Part of a small language model's weights.
Size: width 128, MLP 512 tanh GELU, vocabulary 592.
Architecture: LayerNorm before each block, untied embeddings, attention and MLP in parallel.
Each number is 200 + 30 x the weight over the matrix's rms, rounded and kept within 0 to 999. Layers, rows and columns count from 0.

# layer 4 MLP up, 512x128, rms 0.125, rows 215-227, columns 0-127
217,186,212,233,206,251,197,244,202,203,199,174,214,233,206,201,202,144,172,211,197,179,210,194,160,178,179,163,246,223,169,201,240,224,176,255,172,211,208,235,205,219,205,162,201,150,134,216,224,199,165,216,198,158,173,220,217,239,197,201,218,147,172,181,161,202,189,225,232,174,168,207,239,188,179,174,180,176,168,203,199,143,184,192,203,221,173,198,228,143,245,244,264,187,203,236,164,198,205,156,177,154,196,208,241,197,223,161,270,223,284,194,196,194,201,190,190,236,100,157,256,239,243,170,221,191,218,185
202,249,159,193,188,181,164,151,208,221,198,220,234,164,220,188,155,195,148,231,240,228,211,190,145,217,231,223,169,208,214,198,197,146,175,198,233,181,182,227,199,207,250,192,221,208,193,158,227,213,170,210,225,173,154,171,176,190,157,219,230,224,179,198,189,188,183,209,266,178,199,165,223,189,193,206,195,152,190,161,233,189,214,229,205,165,208,248,165,208,177,222,230,208,126,199,166,151,220,217,174,174,228,221,180,213,181,177,162,193,193,176,234,285,218,226,188,211,153,201,201,162,167,228,237,147,222,266
192,195,239,210,233,176,155,228,147,181,198,201,194,183,259,181,149,174,145,229,197,161,169,181,165,192,184,180,226,264,217,279,205,182,214,247,135,195,196,206,189,200,235,230,229,259,140,213,186,148,209,226,244,197,171,193,228,187,238,242,206,282,199,184,199,143,182,170,205,196,189,201,188,154,181,256,207,171,214,246,189,200,201,234,196,177,223,191,205,158,172,206,203,254,134,195,196,153,150,242,164,184,222,175,179,235,209,207,150,208,242,178,234,180,207,222,185,180,169,199,206,213,193,172,196,208,181,246
192,187,239,205,201,209,181,181,228,177,218,197,208,191,167,214,222,214,190,230,264,183,173,190,228,225,213,196,147,166,203,192,189,174,228,204,190,188,190,184,227,205,216,184,226,212,147,185,190,195,203,225,232,226,173,214,205,148,223,202,209,179,217,198,187,217,194,170,171,206,207,178,207,179,185,195,292,174,183,185,238,196,252,186,233,201,181,157,209,202,247,194,219,191,225,187,209,210,211,159,205,127,122,198,202,176,230,200,184,176,196,222,200,168,178,150,221,202,208,206,187,233,245,231,202,238,162,251
200,175,198,167,198,172,239,203,199,233,199,189,187,163,201,147,165,161,253,199,226,179,189,222,162,212,241,125,226,158,247,179,179,126,189,210,189,174,151,242,136,201,224,223,194,179,194,183,196,207,196,220,159,214,263,190,200,204,208,241,168,166,202,192,219,205,236,224,181,175,225,225,202,185,226,167,176,205,181,217,213,189,226,202,202,172,120,208,224,169,207,237,191,257,210,165,255,211,235,201,180,207,197,168,173,210,149,222,171,210,181,190,151,194,234,218,203,230,212,215,177,170,138,231,215,225,201,262
195,132,230,253,166,226,171,256,163,270,197,180,229,181,201,188,181,192,255,184,210,197,220,236,269,227,205,159,216,187,208,194,208,177,235,186,136,233,164,201,222,227,242,234,208,199,157,179,210,159,211,209,211,180,205,241,227,221,199,192,149,215,217,176,170,186,176,189,173,197,188,155,157,241,191,179,209,171,211,212,214,248,159,155,202,217,172,184,133,226,213,207,182,249,191,197,171,214,181,192,216,193,280,203,163,196,268,199,221,192,190,162,161,177,196,206,178,195,190,214,212,229,193,181,211,272,195,201
139,164,209,179,182,206,196,211,223,205,234,181,181,183,208,223,217,141,106,220,182,193,187,232,160,146,209,211,215,217,152,263,197,181,212,252,202,221,209,190,198,221,207,242,202,174,156,227,198,233,208,240,162,164,221,217,242,231,223,219,187,212,199,190,222,220,179,237,197,154,216,214,204,201,196,203,181,199,218,201,114,224,174,176,181,190,185,193,188,182,191,199,180,235,165,211,195,183,198,203,229,186,213,211,209,200,147,184,230,133,223,151,241,156,206,158,206,180,170,214,210,164,224,179,184,157,213,223
205,236,211,248,219,199,243,202,207,163,167,197,195,125,203,232,177,185,217,177,176,195,221,207,146,193,227,219,114,209,219,175,229,149,161,186,216,216,172,195,242,186,222,202,208,207,159,209,209,167,223,183,241,181,209,222,201,211,192,228,171,170,192,203,141,234,212,205,160,102,234,206,218,170,229,146,188,214,192,202,205,166,250,221,300,226,157,213,197,222,261,151,181,232,202,214,193,230,225,167,197,203,181,212,252,151,286,206,213,193,227,220,197,175,161,204,190,188,237,208,216,213,209,172,190,213,153,215
192,211,221,213,184,194,223,177,242,156,195,163,250,206,229,200,242,170,212,265,199,218,202,227,203,176,180,199,176,205,213,238,210,227,210,213,202,173,211,225,179,221,255,199,213,196,170,201,151,212,222,225,175,187,231,151,253,182,159,214,150,171,198,282,206,221,199,222,208,227,173,178,174,252,229,154,180,218,179,204,170,211,199,183,221,223,193,282,199,229,156,203,268,232,180,196,174,203,177,263,126,228,157,243,196,262,224,227,221,207,155,145,185,188,191,217,201,205,143,232,239,195,153,234,210,155,190,180
214,202,242,233,145,173,207,182,161,163,213,174,231,174,208,208,194,187,185,169,187,179,194,183,238,238,237,220,258,192,206,273,204,151,193,216,225,183,213,175,195,229,202,166,211,237,167,157,174,179,202,221,158,214,156,195,237,201,203,211,209,171,185,292,236,185,234,213,138,195,157,209,200,227,187,204,181,204,197,180,171,198,174,222,188,200,127,221,100,168,225,226,213,222,129,239,224,179,196,203,205,224,236,215,188,261,148,180,156,207,170,178,240,179,195,184,166,180,192,158,236,174,205,194,196,204,181,183
170,230,231,192,170,185,211,225,250,151,170,203,220,227,260,204,250,240,191,199,204,188,145,225,175,193,211,192,159,198,198,196,214,160,178,159,230,150,219,169,250,204,235,220,170,211,219,196,216,192,188,203,182,184,173,182,183,216,206,211,191,203,163,277,220,234,206,217,232,205,216,172,152,183,220,126,211,199,208,224,197,221,143,156,265,217,214,220,175,201,123,197,211,187,176,168,223,184,190,217,149,218,191,132,202,197,274,202,223,207,167,238,190,206,173,221,134,239,180,218,232,178,207,223,256,172,169,184
199,205,221,178,204,146,179,280,224,258,162,164,220,198,173,186,227,195,206,221,202,201,154,241,154,248,226,222,245,179,184,164,192,207,279,178,208,232,196,154,178,204,159,183,182,228,196,162,215,177,246,237,163,175,192,218,231,235,181,191,271,186,183,235,217,179,231,243,154,199,197,211,232,209,198,163,198,212,212,217,154,238,179,230,193,184,183,186,187,189,205,216,187,193,198,186,178,189,230,273,238,201,252,247,209,179,260,182,209,221,179,239,168,204,217,225,169,249,183,167,158,221,250,163,188,209,227,228
202,211,241,188,152,195,217,195,194,199,235,160,231,215,233,247,163,247,200,174,212,181,251,257,242,180,209,213,171,164,209,235,252,200,138,218,183,123,217,184,193,172,223,220,237,205,235,203,218,180,210,198,191,190,222,210,191,198,233,178,152,211,211,191,216,181,179,154,215,162,164,192,213,222,214,228,183,172,178,247,163,160,203,166,187,200,178,183,169,238,173,163,182,217,211,243,208,207,213,182,222,134,211,234,244,262,166,240,187,238,217,201,204,186,160,184,212,205,214,167,181,163,105,235,191,189,215,248
# layer 4 MLP down (transposed), 512x128, rms 0.0569, rows 215-227, columns 0-127
169,215,182,197,214,219,182,163,162,131,201,205,180,201,183,198,186,211,195,180,223,213,212,170,168,235,147,226,258,165,209,254,293,183,207,196,210,171,236,191,173,224,147,171,166,176,203,214,201,241,221,221,198,207,211,235,254,216,216,225,237,217,141,157,239,212,153,248,182,202,131,223,240,217,251,199,162,188,174,141,233,240,216,189,167,195,247,154,188,185,174,172,216,155,232,197,168,205,272,216,224,136,263,167,218,234,172,214,224,253,202,148,173,197,250,199,188,211,193,147,287,214,186,161,197,228,237,149
178,141,199,193,265,165,247,249,188,179,213,191,236,189,162,211,189,196,198,191,175,138,191,158,208,159,217,186,182,205,225,193,203,232,227,217,158,219,205,182,196,190,162,153,171,211,197,235,221,175,241,179,258,254,208,207,199,173,178,189,181,137,223,204,222,259,218,210,170,225,222,253,205,216,222,178,182,206,162,235,247,179,215,188,230,230,232,188,255,142,245,152,181,240,197,186,186,235,188,185,193,211,270,186,161,190,165,188,168,261,162,231,145,181,194,170,208,200,189,197,198,203,196,218,194,140,241,196
151,157,225,185,197,169,206,282,201,180,171,237,221,149,210,203,164,218,208,172,206,221,201,169,223,133,245,170,251,160,121,170,252,160,177,209,176,186,201,192,191,198,217,158,190,242,241,255,173,253,166,169,210,173,223,190,220,153,242,246,189,180,215,221,234,232,207,201,230,195,199,216,196,163,215,179,201,198,156,245,212,211,154,251,241,239,192,195,154,159,169,248,149,234,202,229,230,191,224,171,208,187,200,254,202,154,163,206,179,185,207,208,231,201,215,198,199,209,242,206,215,175,165,190,191,198,227,229
176,183,206,214,204,197,175,165,177,186,203,224,220,200,201,181,206,189,221,203,225,194,179,209,197,179,191,196,139,220,209,134,220,205,169,154,185,192,187,254,189,204,178,230,183,162,203,219,174,221,194,162,215,178,234,218,205,251,200,171,212,173,251,182,193,224,195,200,215,180,183,230,182,193,171,180,211,260,208,170,183,198,222,242,198,208,204,193,226,223,217,195,174,203,172,202,228,220,173,234,265,186,177,180,203,235,227,189,268,221,159,168,211,200,230,205,168,202,206,203,199,168,224,208,237,163,214,163
224,209,180,247,205,173,192,247,219,195,156,210,154,191,187,236,216,238,170,181,188,251,225,183,219,217,209,238,213,227,177,182,157,235,183,163,181,235,193,244,245,212,156,187,225,194,219,219,178,186,221,212,173,209,219,210,211,207,145,181,179,223,261,164,217,214,182,171,208,164,199,184,166,185,218,202,154,199,217,200,242,205,193,192,272,164,132,180,213,186,170,220,211,192,156,183,232,171,213,216,224,234,201,223,154,232,193,215,210,200,223,176,204,197,222,237,195,248,205,217,183,216,129,221,198,166,120,200
180,177,234,218,173,188,166,210,225,181,222,189,175,213,207,181,150,205,234,164,162,256,227,195,223,208,182,227,219,227,212,197,176,266,187,195,175,210,226,211,215,182,177,188,157,175,161,266,185,213,170,209,197,209,205,212,189,173,190,203,194,179,206,216,216,252,180,223,224,160,194,209,284,205,211,215,188,221,218,247,165,186,241,200,202,192,239,168,217,218,230,214,232,172,205,168,271,238,183,195,205,203,177,229,150,213,176,183,198,167,144,222,237,202,221,205,212,202,172,170,186,191,153,169,164,179,209,219
178,204,162,236,208,220,212,256,165,151,194,193,224,183,221,226,204,242,181,182,213,205,262,170,179,225,185,202,223,173,163,161,215,208,185,186,157,178,218,223,208,226,204,203,223,207,184,189,198,174,224,167,264,194,264,213,197,208,180,194,215,233,153,190,213,214,190,230,233,214,198,194,172,144,162,207,216,205,204,154,210,239,200,177,158,184,177,198,175,188,241,189,208,194,237,197,167,255,190,190,223,212,197,187,211,196,209,214,232,207,196,181,179,231,161,233,196,215,207,177,161,192,199,233,194,191,214,242
274,166,200,202,217,177,190,174,184,193,212,179,193,203,227,145,166,137,215,184,209,225,208,201,235,225,199,167,229,194,171,200,180,261,223,167,227,175,208,171,179,196,221,232,230,230,278,187,218,170,217,213,190,184,239,229,161,194,208,216,186,179,229,202,184,214,214,215,206,163,247,181,199,277,169,251,263,146,220,193,183,186,214,189,194,184,213,219,124,224,173,230,189,184,180,209,196,178,198,234,162,205,196,200,212,163,200,245,176,197,266,181,204,179,175,212,187,218,278,242,142,172,195,186,156,180,219,216
177,235,177,182,185,179,224,225,178,159,199,200,191,201,182,180,207,178,239,187,212,193,198,257,199,174,188,219,247,214,197,184,191,258,192,186,212,205,225,189,190,210,203,182,225,204,208,225,175,229,192,202,192,227,211,170,191,105,155,199,247,212,192,216,184,206,175,229,228,226,173,199,112,216,208,219,131,227,152,202,199,195,176,190,260,222,175,200,204,194,210,140,188,177,205,176,246,229,190,183,180,249,210,198,175,166,198,247,224,243,187,210,165,212,182,201,206,208,229,252,252,187,206,185,215,183,190,196
202,238,248,211,180,251,159,177,195,186,191,212,246,228,217,206,245,269,226,173,189,179,194,203,178,173,195,171,262,239,147,203,204,214,196,227,184,213,221,219,210,200,220,151,199,193,221,215,179,187,200,230,199,265,220,186,228,197,205,258,173,195,190,224,126,212,195,233,211,218,160,171,208,148,236,186,183,178,234,197,211,192,216,200,188,200,236,184,275,209,194,153,138,187,203,171,248,208,184,182,143,201,211,177,230,233,235,208,184,201,184,194,166,233,204,187,166,209,200,221,186,206,214,181,146,180,158,188
199,248,179,227,204,192,176,175,215,175,192,240,217,232,194,179,147,159,199,196,207,203,206,171,200,195,167,158,204,236,216,184,186,266,163,213,203,181,197,204,234,249,158,171,246,227,204,234,131,239,196,152,260,228,247,172,203,234,181,176,238,163,199,188,181,192,182,236,196,215,185,205,141,232,184,216,171,192,194,183,189,180,224,211,208,196,238,199,192,170,234,211,195,188,200,231,203,200,181,212,153,251,216,194,130,215,217,222,229,278,228,180,198,141,166,233,196,186,163,232,207,210,216,258,213,249,228,139
164,225,236,233,177,172,185,177,179,201,166,229,158,163,213,203,224,230,191,201,173,205,223,201,236,221,204,171,175,199,166,169,229,197,189,233,132,231,196,202,254,266,153,228,211,222,222,198,241,176,201,210,238,225,195,266,190,218,227,185,165,272,243,192,240,173,173,216,266,145,215,220,185,221,121,152,201,208,136,176,203,186,167,185,166,120,173,230,193,183,197,207,241,158,195,197,198,210,206,194,171,214,224,178,174,165,205,213,198,164,240,197,219,199,200,195,224,251,173,202,227,190,164,212,225,186,176,170
234,184,222,168,203,201,179,171,194,195,197,246,214,183,190,162,215,225,161,230,199,170,192,221,211,235,163,137,238,161,247,181,198,190,173,175,187,211,244,170,207,210,203,165,196,186,227,198,223,239,177,279,230,299,172,218,203,233,193,194,189,196,174,163,219,230,178,156,237,166,234,209,241,193,201,139,208,182,188,199,242,151,277,173,193,209,229,218,226,190,189,256,172,202,190,213,176,171,192,219,193,197,280,172,194,218,187,162,189,150,189,206,180,218,200,151,247,172,201,188,228,235,177,231,236,241,195,218